Each number is 128 + 24 x the weight over its row's rms, rounded and kept within 0 to 255. Layers, rows and columns count from 0. Numbers have three digits each. The size before them is the row's rms in percent of the matrix's.

# layer 5 MLP down, 160x640, rms 0.101, rows 0-108, columns 384-511
099:115154163135145120108117107111140103131129093143100107115123130102119100097089107157188128121132127133130164100148133125109094097143135130103148132152132143147096062147120118115164103117130092093103135202140172104138128135142124148120117123126199117112145189105139108144096145142102174166103120127156075083118126183115198137150088123137121128124129126141131123119122119139107110095119
103:139114153163090089092141156111108148117126086113136124098162128108155086079129097122075128156153143104125111147136115106150141118129131192136143119089145111060097153150097119114092126160095134144119143122112114134131115105098102124115099119157111110149152103121117144127108124155147154123108146058138134156129111153155134121079165167146146155113096085139158117115123142115127091104104
100:161123142112125132120157123132123149157182116134117165092078099118150132141131119134139117136176138158133102085069103109164120133150147163123125107139127114158103144164135171113108144113106101142130158096119139144152101130144107162106125059137122143140171118095098154108091149163116112145110110138138129099178145148135102099132130117149111121134115117077134138155120155047146123098127
092:127119139116140127112145147108136141119146097150119171088086148130133120100123063145095122132120128080078088161151110104155140134123102130126149143120130175141106124161148101124111099124131149133162114111140133115127166108156171153128110096129136126139171078086146181158153133094144083153128080118099075157119167181092140157133165140111125136186145140121132113137142104134119136101138
098:116159140135131117128130089153143102106119130121132125089156122154136156138118139144125145113120076130134133164129120147130130098093132133151134135126151128127147108158126173130107113160132066143144142186082126152071097151109128110140144077180121112129156105093142134104108116094114148111160102120096138163125098114112130090137159136161125108140104157098115110143123145121150172167150
100:120133162115081107177121154149127099156112142113107168125093146120107209080162128138129164119133118050148136150118148133130136143116138180116107121177136172123179166107137105087101136126107140107130122125125098114111155109125112115146100142137118102111122152166128098127155096085135134109125155091117129149152123123131117152140122096102087103129139120132171152125171106148139088066151
094:165148112118157104133116117098100111136126097115145145102095118116162087138099136132099128123112114125098077161042149099114114149112130120144130118120148129132091096122137121169103100150130148160105141132151073094077150175160139155108146132154114117162127126107068154143093097155121141142154129167091108091152183167139142136136097128122122129170125137146123143126107112191102134106137
092:101091152101129167108170164106124165158136156146149194126144121162149108115165088113135115123109126077143112133124107088085107122109073086156070119099118136135131109119104127132137106126131181115076141135121107175133143117161156151148132199140156173148105158123106120125085136087120129128155134137180156118182127130142133150140160134172101157177141142129141125101144097112092082134146
102:114125105129131092107133104111153161124145121177120133121135157159195119050104136139136143183169149126154113099123127145106114126126097151166072127134132119056127121102114121117162154100141152146108130103138141120164144151121158150100098092099115088109114164102101114154153127133128117142154065160150109102118109095115114129142166132133152140167156135104128107146130108127095109162161
107:120162144140119111101159124150178132125138130145127128158138177115135164075098058105142115118144115117190092151129053124135147104116148118133141105159155151132141098136132135139160133126166121095139112151090147120126123154139183089136118152134130118123130089133167098169139138113130127104109133085140147157106099081085113064121096119100130108105134144075141144139120132104125146123114
116:127108094146141127135136166096148126099131165102124102163128120132140119115155151133118115139165128114093162128172119113112130173125149165113145117136102165138112147116096135134192131107146134154130144137142143090145124127146128152103114140142137179134187141158120138107150113157140141105116133127127134130122132152126083157084135142123126164120132156127119112090150101131143114126147
096:122106136146121114102127129116095133134139120126143081156096104114158093129152176152102099121111113145149118142108124107143076156125145126091151161147149153150138142098094177141157120125128106099126139151150145148166182113093072136128139124133139114166050112158133114135121088156166101148136157138177149123165081142114137168119131122134151147116129145118118113164117124138116156137132
098:122120103135086150165111129100131108081125113154155151114105152140121122138130133124147132179131157123143117093149125165094142145138136163109139098128186125115116086073095131111166128109154105116153123134126164146129131149103118119147115139150112094148102099083134127114090094124133086130141123125141092142118120128139168170104105127100143153101139118149124146112127162120146168140153
095:128159142127101121131087152108107125136118105152157130127141149091158171169153115176099100148159127090104087111139126107113105129116137127125114143128155119131150160153124155122141078152100153112129151140080141118098112130126131148141126081098153128169175168132155126103129132161163139147151160155141119097143110098107103095158166129125165138114171133142152112074158147172168157130168
099:118157132151095117131155124095101165111124161139127129083119076107133158153121126179165121151135117107152141164144075122119130168114162158132125107134156142164139118154107123072151125099121095133121113152108138161147093152129112155112159145086152153130147151136096138158131092168111095123079148095135150115155092117158159105107145155121141105136151108112150086092146150117102087119115
101:116130120165141141132123142102119098095108112101115110112145132115120121146144163123100172098152132127123169103114088094143187128126155108157102131153136134102129112103158114100118167112104139125122130085103094138116128145122091098123195104135113190113135174143106122098120152162126146114109142104122111151081128092120136163147106107144149130124129169125105176168121107128111118152143
105:136118123111128093132124151161144128081123149170167138143128075132121133115094121125121146117109138152137160139118165140151118133138094111091072153154107145086125155099170099082129127163161089130112157148068123154093124114111134102169096127071089154090126145121125125123137108105138147162127092156104099143140125134104130132144137082132111131107109143091089115159125127146163117111160
113:121092193159104122129115119102099119124169118189121128135102130098136148143103160139081148127148115120126054108129176141112133087176187082139154124131107109135122107127137142138172112136136084106135115132115158151151116129162125147143150120124125103130110099110135131115131115115116144131199114107064131123091126142160125135122120128122110050127143135076128118094124131147127122155108
099:149119127109129129122108158110123139112128117139130149106136161123116131161125082106125151106142180161130114142152086107097084147126146148092118164142117150089130118124158121107119127135099145108109110131137104081101061146115112133097156140141114134119108133132134132129092182157144104110068120113185126129147104168100063119158111143136105098138118115109116096155110136140110113092164
102:156105116108103132154128124158117108131161121139179174110080160126096134141130141126094174155096126079101106132155163103139118114122166121153175087127091128116140160137152106146155128138143111159098078172136085117165126114110097127140171111094144160113134153115107169114155146153113133120124095105155129108168105085128122125163151131110126138107136120130095124160070123120123163130117
098:095131087084139155156194144157112143134147126122152140144148156120117153138109122162104153128156122157120150175074122145129138173109158159116141087151154102155134127104157171135055099167128160130106146176146095116089092182116138099162116125072146138157124129130145092097100140152140111114078155124156156134143111145155140149129100153129088140129144126101098094106143163141122129134150
099:162145112127109127108114145110120131118107146156160171134115158115113149108125125139092139164162107092138158079114123129092107118105115112119142051139126135117118122157119118116173129130125126118129122144115172118113111150157105134155128151137147093167094123135099109118151158111107098148121115122129147142126098141117147082108112164122073157152086152180099099116103164126120164129105
100:100131119131114102145146138147117146143094119181106145169162185108143158185110121093148152139153146155079133130103126139103124161141147138151117124130078127089128136134138136108139107189113135097096160144157169163123092124130146120109101147115121119109131108134100105118132134150114142155120148149111100073152190129117132163102112168108120142155159154141122136142153121149132115138154
110:172102168125122141139161121129104138122108105123201161114127153114095120119124156164125141109153113109168148112095117090109157122129128163126085111148117136099120150171154126100126111110097157107123115108147134101114076163109118139094081129138162155106112091106081142081106108155062130103130124157110151118140139123132090126093122134139157197110102138133125130097095110087104093132106
099:123119157113095119105142168179111159181096139113144121139089153161119109144146111107169112131136139147158097116107147109112104129096161141096106124102116113087153128090121101125102123142111144120165123145153140140107138160134158149110098170134132132096102148127094117133161132152112133100111146131116073134141090133135127115088119149098122110098134116126126139146123116113112085119109
097:175121092116078129137150135115150137128152151129108146121119105090170133105147095136156109165134114123141135121152109137137146145123116147125120162111129088163125117133127148132137100158169045144145134113184155093165124163108105115097106115108147133141149132104119144138106120137104129163108125121122155127103124101173142181159153167104155149133154125153175097121114147103168147088133
101:166133192080107149147171108123134164148107091093137108137139145140123130142182122131097134173155082168094159156138087107111182149137149139119117054114108153140141135125120132114119135088130087145091132139094133140134136145133121091126110172125143119098151125157096065121121142093134146141141105124123139133126127123152169112115106166090128140184111111112098059144151133136101166158149
096:156128115127113112155134149173093141113139113075156117085133095092116172137120117159105104122108116101162149099113099146125113147097147103138115168151118106158122161080133116133130127144146133128094122138137109156135176113158113137133155107109157133085121116180145138152127120124124151138099082120081088140109120094134116160145120152135117150098115170098105107149186141138117139108130
092:180112150146129162085143169136122121123153118100142130150112131105149184189133116100168134177159139101160147121158113134161130144139137108090090111122098138158153146098120109129119092112125134127119148130095123128170092091140111133110132119166130127140117073108119077088130094104136106134094130139162106092163161141163117113086129114136151089092100126152134161149162173171110117112131
100:174118107137173181166123159127099180158163137136131115135139139092156118126071148115133126132119164141106134100109142100091128127151094105128159119127089118150112130126120104132128137118089145118152139121125106153093158107146141147143108114140130123181140198133123137138152107145124120151096141123120185115143126166114176165137124135103124162108143148097141149097145101143161088143123
094:091112169177094156102108134092173131126163124138176132119107120120111106133121131131145106155135149151093139113107142114096116149141087129134150156119148137107114119124130126166157123127150154130108166112107112138132147120150129136141113168095142062120111131120094127122069099128139105117142121156117156108138161160169108137085091154130100140159120104119107092096118119121073139134110
098:130140122137125109116142114112138145154107091121176134125129115129132126147157124129137130152132112138154113128160177131132130134119156115119159133151100143128167103143172126097126140126163120149098129147139132165137121114122088155136161081103137154127197118076101119178071106134114133155120132107119143103097152146106128117143135107116117136124165143096109161195112101152113129170113
108:134139127127105161131116153143142092173105116141103097130160143154111170162077105151108114095105134119144144172121127128138095121120105111115138111103128102108160162169175140119105135094155140102099147143120109137110103113145092133136108073120120102120107106157139111120117129133127112117147146101138100117132157092116160107071111076157163096163118102140116140119096129128087123118110
096:087112093113151094129155128096124135121110099094129141129128121106122100118126159111146147120129113145117105114130132149145106117125153140141099141123121159069091144146116141137144108145158139138151086135134068118142105167135158108099127141113095158112136130108105155103145095149165131100135136126170120114132129119109124093099149122170133140143120143119114159201141100135112104134053
101:171159102135103148158117152103147152130157160151098114113057115120141117114113121148145164164165153145134116129164141164138127108131062108173130124129145118149119125125183131143134175099116146124119110109087143133142147109145156102112119143129100123146095143096108149142133116125109138136105121138131151165150122146146114103107137087138112144129155139122155135148094167098137081105157
098:116141104128115137103112150149129144111111122112096142145188130191106136122096155123115140136129123091126138145132132149126135120109135130132124113155161136114123116142139152088124148130083145182148098163103097159130159142142181148129167154095116123159081114148113107063128155103117146118119121132152139144137089041165115168128111086120146111106140122143136120100147146139099146093146
095:138173103140126118137122130110122144149143114120145113120131164131132129195138102116113163129146144143168152179120159110105120122090123143104117135145126183120138123150125134119126104073130105103089134146100103105125135112145117135154131162158120133099133134117136138124097098139148087115144122115110079092150146151143071070128139125137121124140137170119099160144107109142158168153148
101:115135162191119144119114095138113140114126136118107122114150126054119166106112134141091162137150125117141129111135157119137109171112082120115099119181131096165072106101115116132116153163144117108088149090142105100084125156105123120115168109142149102174167119152173060130121103168138133147106119131121091112115132121133152077114132139134125104121174130118102086124155141137090114141136
096:110123134139123113157105149146113174124141120152083128098160126085161152122116120135088069095146104115132146114197151121104126147101137143117123132122120108138140108139119191146124150106093137132168135119122117147108122136105117131136126157141126136123113195134091140132122117151088123174111138114119145109115151180118122153094115145096126157103150124159161110132141119129065124131121
097:119163085116146107124117144137105112147139112140097147102111136110151125102126131123165130130130152184085110157128112150123149120125156094147123136174131152127141133147127121068131092132145141160111119118090117100110137139116105114142117165083155131111109154105066138130154135133125113087129137052113100174152125125136137143142123117133129126141153128180140132127086112128080145156098
104:090132137110150134104129177143104145097118146136092118157109140162130159169115097131121122150148135164134103147105120073133109090070136110111111087153132161133131155118149148142107125146138129118141153076167138086097117143085144128165105087195148153143098146135156117100126119149128156110162144133170111109111138162121137100145146124134131133138156103165120128108158103147159130091085
103:124110133171169125100138129110150096146108132092137107109124126142136134105131157133156141110108133124115083115142168123191119176144171150136163086138175136143148147167126115154127153124155122101180112124128114126135122176119149143111185111176113127143148139095112129174144124159140128128123098173122168129139092106117113149107107109101140138130145150108127177145120111086126129152146
095:111138118123155124113104114106112125113169125119123129109116180081123169140154149141127147144104119141114136120112097129072136135110139169115158089139127136067134167113108103134146142115139135141118112119130137092135116141112150106138135135178133100147101159104119167121111151136105148113153117091105140133118135098090134112125101170106092116117110127181110106120099117136107169102137
099:146176084131114119142120121147156132142139100159144128150135119112153116137109122110170159119111104093159105122153090149111106118103170136135125138174137142117141138167064134146131111104128175112159094147099053139121127128127149130095104154103156162103151131110154158138128116110148123124092079107112184110137128116106189112136128120096114170133119118124117146134113131137163109155084
096:066155108099128149123111153126203161159144128144129110109124120114150109157106098143122133132097144145103134129200141152077119073162119087137108137100091099115144124151125114109139162158175117111095113086139122156074150110174167142123156107130117122134123136112075136112128064162105160117111109104116100137112112133142093122116143111121130138132180143189138122157130126117132102140122
103:111133115140169120100165117113126146147095067084115114135139143099166138148114127056122129122109116121152138160092153137145107128102140104123119131101100133092132087144142132141117139118117093109200123140137122098116138115122151142123104099143093112099144082118080140093131117184108137108149148149133111093134147125087135140083081113102088115119167132129144180133120114153144166093138
104:152089127111121096149122150148095122123101118100116137159137131119143123108146121149088146133145079152151136115120140140158127121154133134138121121148150091107109077094186133137134130127094091137136159129156113116174111146146099161072153113129130167099133166116064128155137128118114111159082116130144153095122143146131116124163136158120178141109110123154129149124121100137118116177195
099:125129142142130136140147134105137080085123109116133129141131153122120146104160115103109115159130198114139121171178132104159087106151140135113108144122201152108154141135158154119101121155080151106110106099127134155126134109099104122133126126116147162130153172158131158171092137104131095103106091144133156136117141121103114137187092139142176115110118077123134126123101098150095112126117
097:112151145095119087121107155153115104149151138116177119082130107112120129131131146126119124122147095120133170140100145122137128141111119111105154124115152129156132141150165147136178126112151141056138155141138177133126120128153072109145100169136130130137107095111074112108096115110135144156134180129125128125156121140124137159125118128130086140127147087117182143102155112113116120132109
103:096095142150119119131125106139142117097131174106166118195127085142075104120138155143108140120112122124159127097166153107125095114175128127116125104148151116148099136125123126159130138170122111196081103103146168139137138123105141130137154163149163119106097136156120135105167087063106123160162179132129118103113133171129108129140131123131145117077078172159098123113124151118128110171115
100:107101109189137100136126149130173118139131092146122089102158103120123117134100135127162125112120168161103144135106124138140127093108126114146139153109165134109145109143114154138124104141137151156164106115116128154144139114123110136138161118156112111142158106133117129145111131144151105146139117173150119086129136119100083129088118083150148126141122136149148169138111120131110114138159
099:106127108134114135053114131143127125151174116089147168041114122176080164117159074097138124158148158132090121121122076152124165097114185149127119145151141157128119098107097101094138127148132114133133155120086102141114119110110124114141103119145130075111114167105132155134102097129090133128147141105133146151135143137131121045141096146109102124174087128131144143147134172113186146150171
094:119148198134124100135156127123095087116155139120147105122101082081136122151142135126097130147087158129143121124134101135145103143118122099122133154144157177149109127155057141125124084097131146158087125159135135163145142144144145156153126119130156124064126124186112141111100176135124128107109090112153131136180168141083149167120118135096153168131134138128156110154115162142141157132122
094:139132115160143117145123096100152117153126174116124104145112119184144059155135138112090122117140111124122117144153140120083132112114122155124185147139137136152136135136083131118113128187120113132147153157095120143080145125133123124125076134098124115159135161097117119068108139083132168139101137062093120149104132146112105115137117128111118069154078105098148173114149120130110129132151
100:130133108156143144178106156126128114120074121121117138112156090113109074112136173148173138119132111085134134113116179179115142124126134137121113149189089111123128130144140162162141109130139133143136133111127136084099142120125120127129159212136084110144153103105131116150098124141136099111162097096110095115108145119095157095132134136138112134133141128127126127156144128119104067136121
095:108150105138129123152123147133094150141104162115148107136135142125119157156108161144100171114154145164104154163119128140152130094093129117139108115132126143134159125068167150104136093164139078140074155108119120133123141105188133132145150147102075108134092138119123092135135123140109143130128150147149126149130118124136143146127114134098108175123153086109116118107135143125130154085134
099:103110117129116171127140122143096154081103198124180120118124150151137119098145112107179129139123125127110107129118127141157132136138116177146164092120155119135101091132153095130106175135115168140073073096141146124121089125102173117121140075192127120101145109119140148112079098107104103130152100132141164107142137095168114161127138132144160108133134118125140153111155061091111126125164
097:157136126138160139159134145100151127156163088133096131149119115137121144137143132162100128138092126135133143160106075085106122109126100133066126121104158095115159108111105162121119152156129153141107127118106129108159141116084130129129141131127119132152158138146099139146122137089113115114124096142144117141134170143101148108117096141098130135160150155101139123122128095110150115096138
099:125105118109173149138160171099123137114086148117142130142114126112124097164100114095138141137115128107087131122106120118152124126161149120127120098119131151116093101110084136123093141147114141132102148121139143131152101085119126131105157108137111147117154154183119120113150097087082155097133130121157126118176161115131096141109166112101137150150117126139117131144104159156144114103082
096:151114128087117166147117135151102127107144124139120174126143120121131158170136113193138145142150121138109114131121165107139153094161150126168125110107110085156132132144124136108165118119143113158143094177117127104085142143133107143131122136134086130115123118092119117169119171122186158147163165060142123120066146140143145120137109116109120121166119119135143143105145144133116119104118
099:091101095110135130138141122114122164117083109153121110104135126122113164113151146154166112075114171118099124098100152111123120099136096104149136124111111119111139126124116139126138167131113135123130142152167140111121140148134100108096127148133133180184101122164161120121085140135165106143138121108163145099125143088119106112192189113194131096184175156136092128108091119114129117111132
109:102122095122073129133140179120145118122111106161104136104132077121169157139132158079075136152123125153117106129160160134117146134183147146140090160085121125108082130147111153156101124150149095121090149120119105128125117169129131096148156124123105114111156139091154124146106131118157127116091154131125188131152112139183085126164145151143126147142148078117161094131141131153108103100165
097:137143137154103112119139139124168146133108113115133149109142182135120118138123095089149123145131176069083093143132152106145148121110132127133105103126135118115119083147125120122080141132152158129141094120091152126127116105141119121133120112157144094163157105114115109102104129106131107118141110089132116140144180080168157109148140123112127106114160120160152118139133118112086162144118
092:162123124120129101115153096153141128166142142105128136128131138162117118131131112140117126151088112159141166090110133130165106158107072130114128126118148112184131110122141153125116150126134129166124118103102092139139101143141088180152170165111150116093090146110129114096130135083124119101144099148115160119114160143128123117109149149091151179110129073126113112114128161118127115133122
102:137118142093113139154103138152123124108170072117148109123129080120110142125143136134138146154205095095116122133127129099142156102104179149118149147169105152116158116197083096129120145133178151132092132113131141113102103153070119127105153109123179144082126129106172099137076128116144140118127134139139087120170153112126074154168099146137125145129090149105123131149129095129122143115120
094:118101103152144133121121117135139129127142119120074149149149124122117138127154108119127109099142172110128113104104074156103168128156155121149121120138089142140142098101172136112131171123054121137124133128141116150104090111099134149099164135118136154110142107131122161101100136106115105145129140094125098140141113152125152156126114120079170137073134117130177147145092096132137139097087
104:122093128092103153045119158163102144108076142110126050099130136110128157143129139140096141126117153078118082132100147111140132161128146123120098101134144098150118121132103091135142133107128115177128121158121165112125112140153190121133132097113142107133104123114159135099128157128148123096166101138173139147125087147140057144138147113150103160106141090151087073124148193129141148160111
105:136098146143112108134116135102128108124160147116146132126132113098148137161114134087162137117085160175141122155099136165101110125117127133169134102124119103129098130090128092108120097139131110132168151121117175114106172112132074139125126140112108138137131158140110094127133187110146116119112085140134164121148141108138127079157152133125140104157176095143101151100126123139114146111083
103:139161106134098130145124136118128098109103109151120106121096115104141115091105095130134129153152157135192130187101138146135107139107158099160153144107121121137158145138078191116139138141084120131138103101104115117122096073144163098101153118104127085146103120100125199123093130145094123146111127124084111108125116093136138135158106091095111137104091083122103153130137134155083088118128
101:128120131097153078167128121119153171109131076142141129131086154115132153140156120106139128147115134112109156104122113121148123137145102095123152116112103164136124118100098131132095090153109180122178131118126118134115136143133152148145131109126135136132148072133174105121133146105149091125111162119156115141112121110141124103192174093125128114165135116149134126100116135158116134144118
093:147146106137113121145112158136124138109107118139138120111090161156101139116131108143097120100124106122088127147125137119145133143128114138149120113137143171130112147162091182110087086133128122098094112133159110162130119130151126129143146153141102115117110112169131127125119123139134131120142084151105132112131143109155135140109115147083138154129149168137094132134136175159087107160115
102:148121088108138124114136111103097132143126129123131124101106137118129120121175135090125121135157109103112111100135138105112104154085114153112140117106130109124114136152163096081161105118128105134117167149155131074148083165145125113120146117140134076142123118117172162182133122148148147150111134162134090108102141098132128119114136147137091130136129123135177107125143127133107097102095
100:143144133080121148117144149156076118134103178129115080141132157140093161120139136094141127114147117146125139128161132146132128146165130122116144131095127154145123157151093116136134120121093142092137096143134120111115135157137133156114071117168132120107135076119150151108108094149165143149126130173157131131114117143157110107163132131106152134138132126126151135078125158143128150075136
102:161144135141114139129131070084186112090116106159112147132116128160124160142117100093116174151154123136126116152091128166147146136110142136124133136111135123144126108144151116119129110122066122131137094109115096138103099094118151112117140157089085112109142135133112122132131112153146102111125086142131085135157097149100117115118157134107143096080129069135120147162131129160116148117093
100:148170108141109156117184138118122113107085110155122145139139147072172133091114135139154173166103103131106131155171139121136114153116120104119143130136111158120140190114115122153150147138125103141149097139127126165090084132143089114161111128153097123133115141162155194127137108146112103141096147113150099163153114154122171129099165123113121150133122161120143119083148129143120109116118
098:111120129119120111126168153126138100146143146139110098140129176156133090142161125117117100104151095141111146115122126091127173112154111159078107120095116113126135184130141140093134125094116141099131173099122110082126144159105136134150120146165124100136161132119148130134094168107154181149098133072106172123120112126098124130155067141121110133126099147108161142149153156141172123117131
100:069145140150106120101144132139107147145126137111112132144137116132115111061139150156113110101177146117146142111139121115134119085131140097158149148107184118175082116117167127120146111121100119134152138119172120142135122104115141125157119135138157098095061145131160157096101163152106116122129113116144127121119139149181110145112126122129080147102088148120100118127107150117126142135115
099:112130121105105115135120098127118161090140097085154111151188161124151161106099127117133119108114082150107125117106161123070103139145120138131151120132112114128110155151094124128083128106127131099111123138103103147145107137110109147126135169121139130119149117098188099131179117136149130136153133150098127119157171130109190092182140111143096165120139118134055073142151138127119136123149
099:088143117136131091134127173114155094118084133128179144112127116143123112078132132152096135127149137081093142131123120103128130129177081164131121181094143158137156143137127121126160126116136141145095156069109116114152102133096135118113133128125166165121117166107196150172087141127127135125145114162123072079134099122126146097122137163164157171124137123123097159149134099153151124147145
099:143145139091125121142112122140117118168133100079150100150122149105140123150135131118130119090182137108137087102149143157155118111139139105109153146123108132134116094136176177121145170118112146105111111148078153114141111135116089119124101124102106125149120118106145109103148078149149090154126086140140134158119136137104121143092110140100089182144113123140125151148113121147096168149080
097:142140140152095104137138134110117110114138072138150137116127126109090113082155136118126145121124147131092127156168140116137142146141116111139145115147101100172120132076107083139115103105099148102050098151098170118141124120121117137175078120118144148149132113086174118100140149100160145103129115116095114181134100114125159129147113143093129119164077156128159103097146154103094094143133
118:099130119137116132111134127127117184092106092071118086095127142145090119144127105139172147095155157093100155166137146105103109188130132171153104118146127124111132137124099105108109127128104094116163133113165135155159140116115132121142158145130135093095140164121133126128146133123161135117103140115087140143130118106182174126166119135141118127136102099119158122120190117144131148117094
101:171181102143136112143118184097091117132138121179119103130102138155146117151151135170141082141132111177101108154144147120085121148137133101111121169101147163115114121140119127114130107109149109103138117118152125131146139112136151133134050152119135103135108109095114105109102158151144128131119128128104107185074122175131111145128146138120123126125139149123187120092154102130153151124114
099:093103145107118148149132146103138101148152085140141134092130163149149107109148148175111120160149119096128126120093149118097139098110122141168133156129158107153134154135128099136156138134128122150113154126144125129102115075112130141140161111101126133126098106146143094129122128166124156158155133149157139140105097128111110159138142109146132155107162115091084162095148141141109158137155
095:059140145134127163127129138116124132131076125112090151136114115169113140160140129102117112132139110162135139114133115118127136140146136151100147172132106137106117116107146096136132129132112092171176115115081158072135139130063079133101115146119125153088135112172158119123144100125113137181168139117142171155101142156115115168122142143113110136144141131099135121153123117126189143117143
099:119133141120101133159128107184139133180118057157116117155110091123165128107137159121148131144136145104136128153098139142153161116144108133099124117171125100117111114129164110128108117167100143131136141122132170112172130119078154138120145146112118136163124133110075105097122146158114125172126136150138121107121136149120109140116127118108113100143118137159146083120101121108105103143137
096:123118113131092174094128112137158133137131109145141109124119137135129131120099132142165121137130122123110147113123053164120161117121135097120145127084122115132114086100130120144106101147111136122066110144133133155164127143108145104134178136125128161143091160133145097118140079155125125110082095091120134117120102052136159135164126154136158105116087115123080132118063120140112093152112
095:154123102109130121105133146119076135100086101157128180130156144118126124102153117157105124113128115101158146141170090113138128154194084142123107110123094167148132073140150153133140098089143120141108105088139111096096098151121104110087140091161118133113150108073129118194104154141109119126085133101097119114132110082115125149129101123128169121109108143105172166101138135119124132147119
097:092156099151109152103144160198113110109127122145147187146164116143143154132156125100134163139115112099159124116098129144134140153136144144149106173177136116098088107133094128134118151082114115137138141128126163145131135171106109144105125136141144130152084175105123111085138164108159131130092151158151124083172100149129168130130103140113154102170124167138109083178151133129098129151156
100:104107122155129173094102120135140119109145159120135166110136101099117120132158094148151139118104114142130088177144138123172128136072106106108115131125093155132138141126128078145147112148175135134124157124103128077098154108119080114158116109108121111143108140132178107123140102109168133165142144139126151154133134115109113109113094154094149128134165131138125156162144100092136150099130
094:130160139144085128175063086102137105137126091100097130135133107140093127160180118152143140138178121147121132118131162151100102101132106117129112129128170143106123102121151111164140154112105106165149117118152126158078153086104110135150152157126094097114118104126167114154103118142114132176122121120094122120138106143137096132134152111134103132102101153165105159172127108142134111057160
096:141134111141108173138158095114134132128135139174137157154126096141142125115075170134156142140096107116181159164146149130133122113128129110110085119138155109108134147146110099172124108157139145156167099153112061076152120139154143121127069119136078124154105117122136111111125161132147072137134129144141122137145126108125096096079139114102101123130098148157170148158152136143122140107106
113:074144128107120135145103140131126143113128087108112155170102136158122159132137149133124116151182128128082177134138146108102117162138105182104159144104089108133170156148102085130162099134143124132133164115121088095142153179142181098152127152119114131106118127108120119140115120106135165144128147136130127144145135118119136145135119152118113111131131133063148107153166126121134090135130
104:127124097106110126115137168169156108159109133093135131147133162128157120102166136152114083084088080117111134162124146122114114113109129088186124179112156113146129149127141159113113115146111152097140085085137151128153113121163173108126162138165114123125103166195108150078136141159110116122113147113160116144104125170125096172108080090116131140145102134083151130126154153129079123147129
098:125108116126149098128144123113102142144125143135099113140120157130125112126143106099133154126144116111086129144140136126120149144129141174144107139112162138100137174120142095124113118089114151109104141110111128108141135147119096124129160127151119121153128129153135125158151141126125142137125091128132113120121122111181099074099121090169150162095117095135143098097130157140059141167127
105:108153120115100145104099126180139144146152151161108102150125112152141161149166111109191112185123158148086096140141116115125145122140134149100091145108116091131126108154089123108098158156141134137140086132113129144135124135098152124138127138108186107192110120149135110086078152084134120126094139173123128132165136139121134164142125157154125151149139083153136130108100186145080142147084
098:114118155157116118130113177109087117122091107140081119113159162118098160155108093133150155086159129130152124105106136069112139151167122130158127155144193164126128158098106101095083102114134124150139148122168119128125147151079137123124106128107160134083136121088144094076096124149159147147111135104130136103162089155163076143152113136150105115102129115145111099091107110116139133152122
096:102153073152129116163086139159122134083086131138122132126114104119107159120149109110128123120181124114158115139179119124147116124108090153148117145154114121109187127105111183172156130145135120083130143159144143100157108128132113122139124117124111113121142112131062142122138153123111158173119125114135115099121170099117085137133143134088151089136137114141136107092112132117117140132108
096:125117132123154119088154134129118141141130123120188110162115121123158113132114142112117113143129105147119156074090115138102119146173122178141109088085121170106108162148129109117108120172128147114146201111107102109167123133099133130139099140168143096145111065096120098127112090133149131126101119125171166106162157103158071133112101117154153074086180115116094127123143093133108129164120
099:147130136145116184095125112164122103144158110155107125153126135136175100153148102116089122154117145126146145167138121106143147125072120082124142135137138147117115100148102106114104127154169091106149163149095103091122133113159095124158092101121132176130102115120131112126131140152115151175160101102143138125148132130108113120122100107127180102166145129165126132140104125101140105130103
099:160154145114143143153140140112113148112100106107135102130157159134129112132089145129134123113104101145156074125137151127128149150149131118122116124132100151119102165141143138120127170098128097118121087095141099113117149161141125130123089144145133129101139139124152087116137157129190146095118139134127100162162136114127093122156118122082160109142118085080166118127132125104101133101089
095:140126088116108122116109102149138157136146094115146159113117128129190152137104106116126113140106097111105126137140115163166124122131121103123151107139078106093116111121102159146126167110124119113167096166107116138129091114150075097146118134081125100125129129101100168101127123177148109132116145135131162137129117151139158135083118107102085096116097118148162086117144160128147108172155
111:140154081097148109143120127107180127113148151109143122125116125144138140130135171113122155129093164173123123099099137192158138121084119112110143168088171154137130148145132146145104150109104110133134182145123102141104125096121104132132125114132106121108114144153154160126153128129121086139113119128154161140165126159129155092117084080146080136114118152145084115111122136124147135122118
095:123128112108124098108124104152167106115123151101087124134116112130118105158142099135159120149087082151176165105170097101117140114141065157132129136186158105128163140131114134093154104144091128152130150126114132112147128125068134136120106099118137117147108079101113142127191083097151141177115100081141143119162139131164154137126130139108139092140130133135144112130173145151140151147122
095:128113097111129120150122081133114125129141138121138130084058155107109145144094157134109132163152118108120138128141156149104135095119161109088163136113101137144059168154133134081097141119162110085156158144082119127125134117124134106133095142141136119106156095115108149116136105097137112128170175105161140147154136146125111085070158141085145123143120102148104189100128185113131144079107
099:129131120102148137125138116130110147121095111082116068111140115098117164146128126165153128116135130125160105102131147099102098119141127110174118117175127145107153138158103101132102094077142143056157115147100167159158127185181105134112090149139139156129137115144121149128121157121120101153133136111154108151176193124099127099124144105156092126140110110104108160123090139124145137137122
100:147144139123122130141149193108145136127155176135139101071141130156116106119137119122125114155133180109150138116161117087177149121147114116124105181130168147130112113192107155125090141095110148113076155126155092109143135145144167129145141101121161119083135118155136109130152130126117121143131111137131098125150109109142144134120171112164110122140094139109139097097136103089080093126121
097:133118102148162141123127141122124143116111144123086115125129116146129089132103144115144119136145117133161160124125153115096132121124096153131113130129156154115128130146101150110156134164123131156116164157119180125167136100119097124120129111115110115078147134177151101107129095126137115179127134125146131149157119169180070133121129126142150151090107119169136129116105094113110123109145
097:136150162125100154104154124143123130148122177095139105120132087140114140167092118122148189121095130148138114140109120115123140186158133128124128132116170095149111104125121121111143116059102135107141117164127100182146124105145134112141105147180086126134137110157083128098053112126174088100132136172126131119143145135098149110146100138116133129169131118113096185127148119157101141149126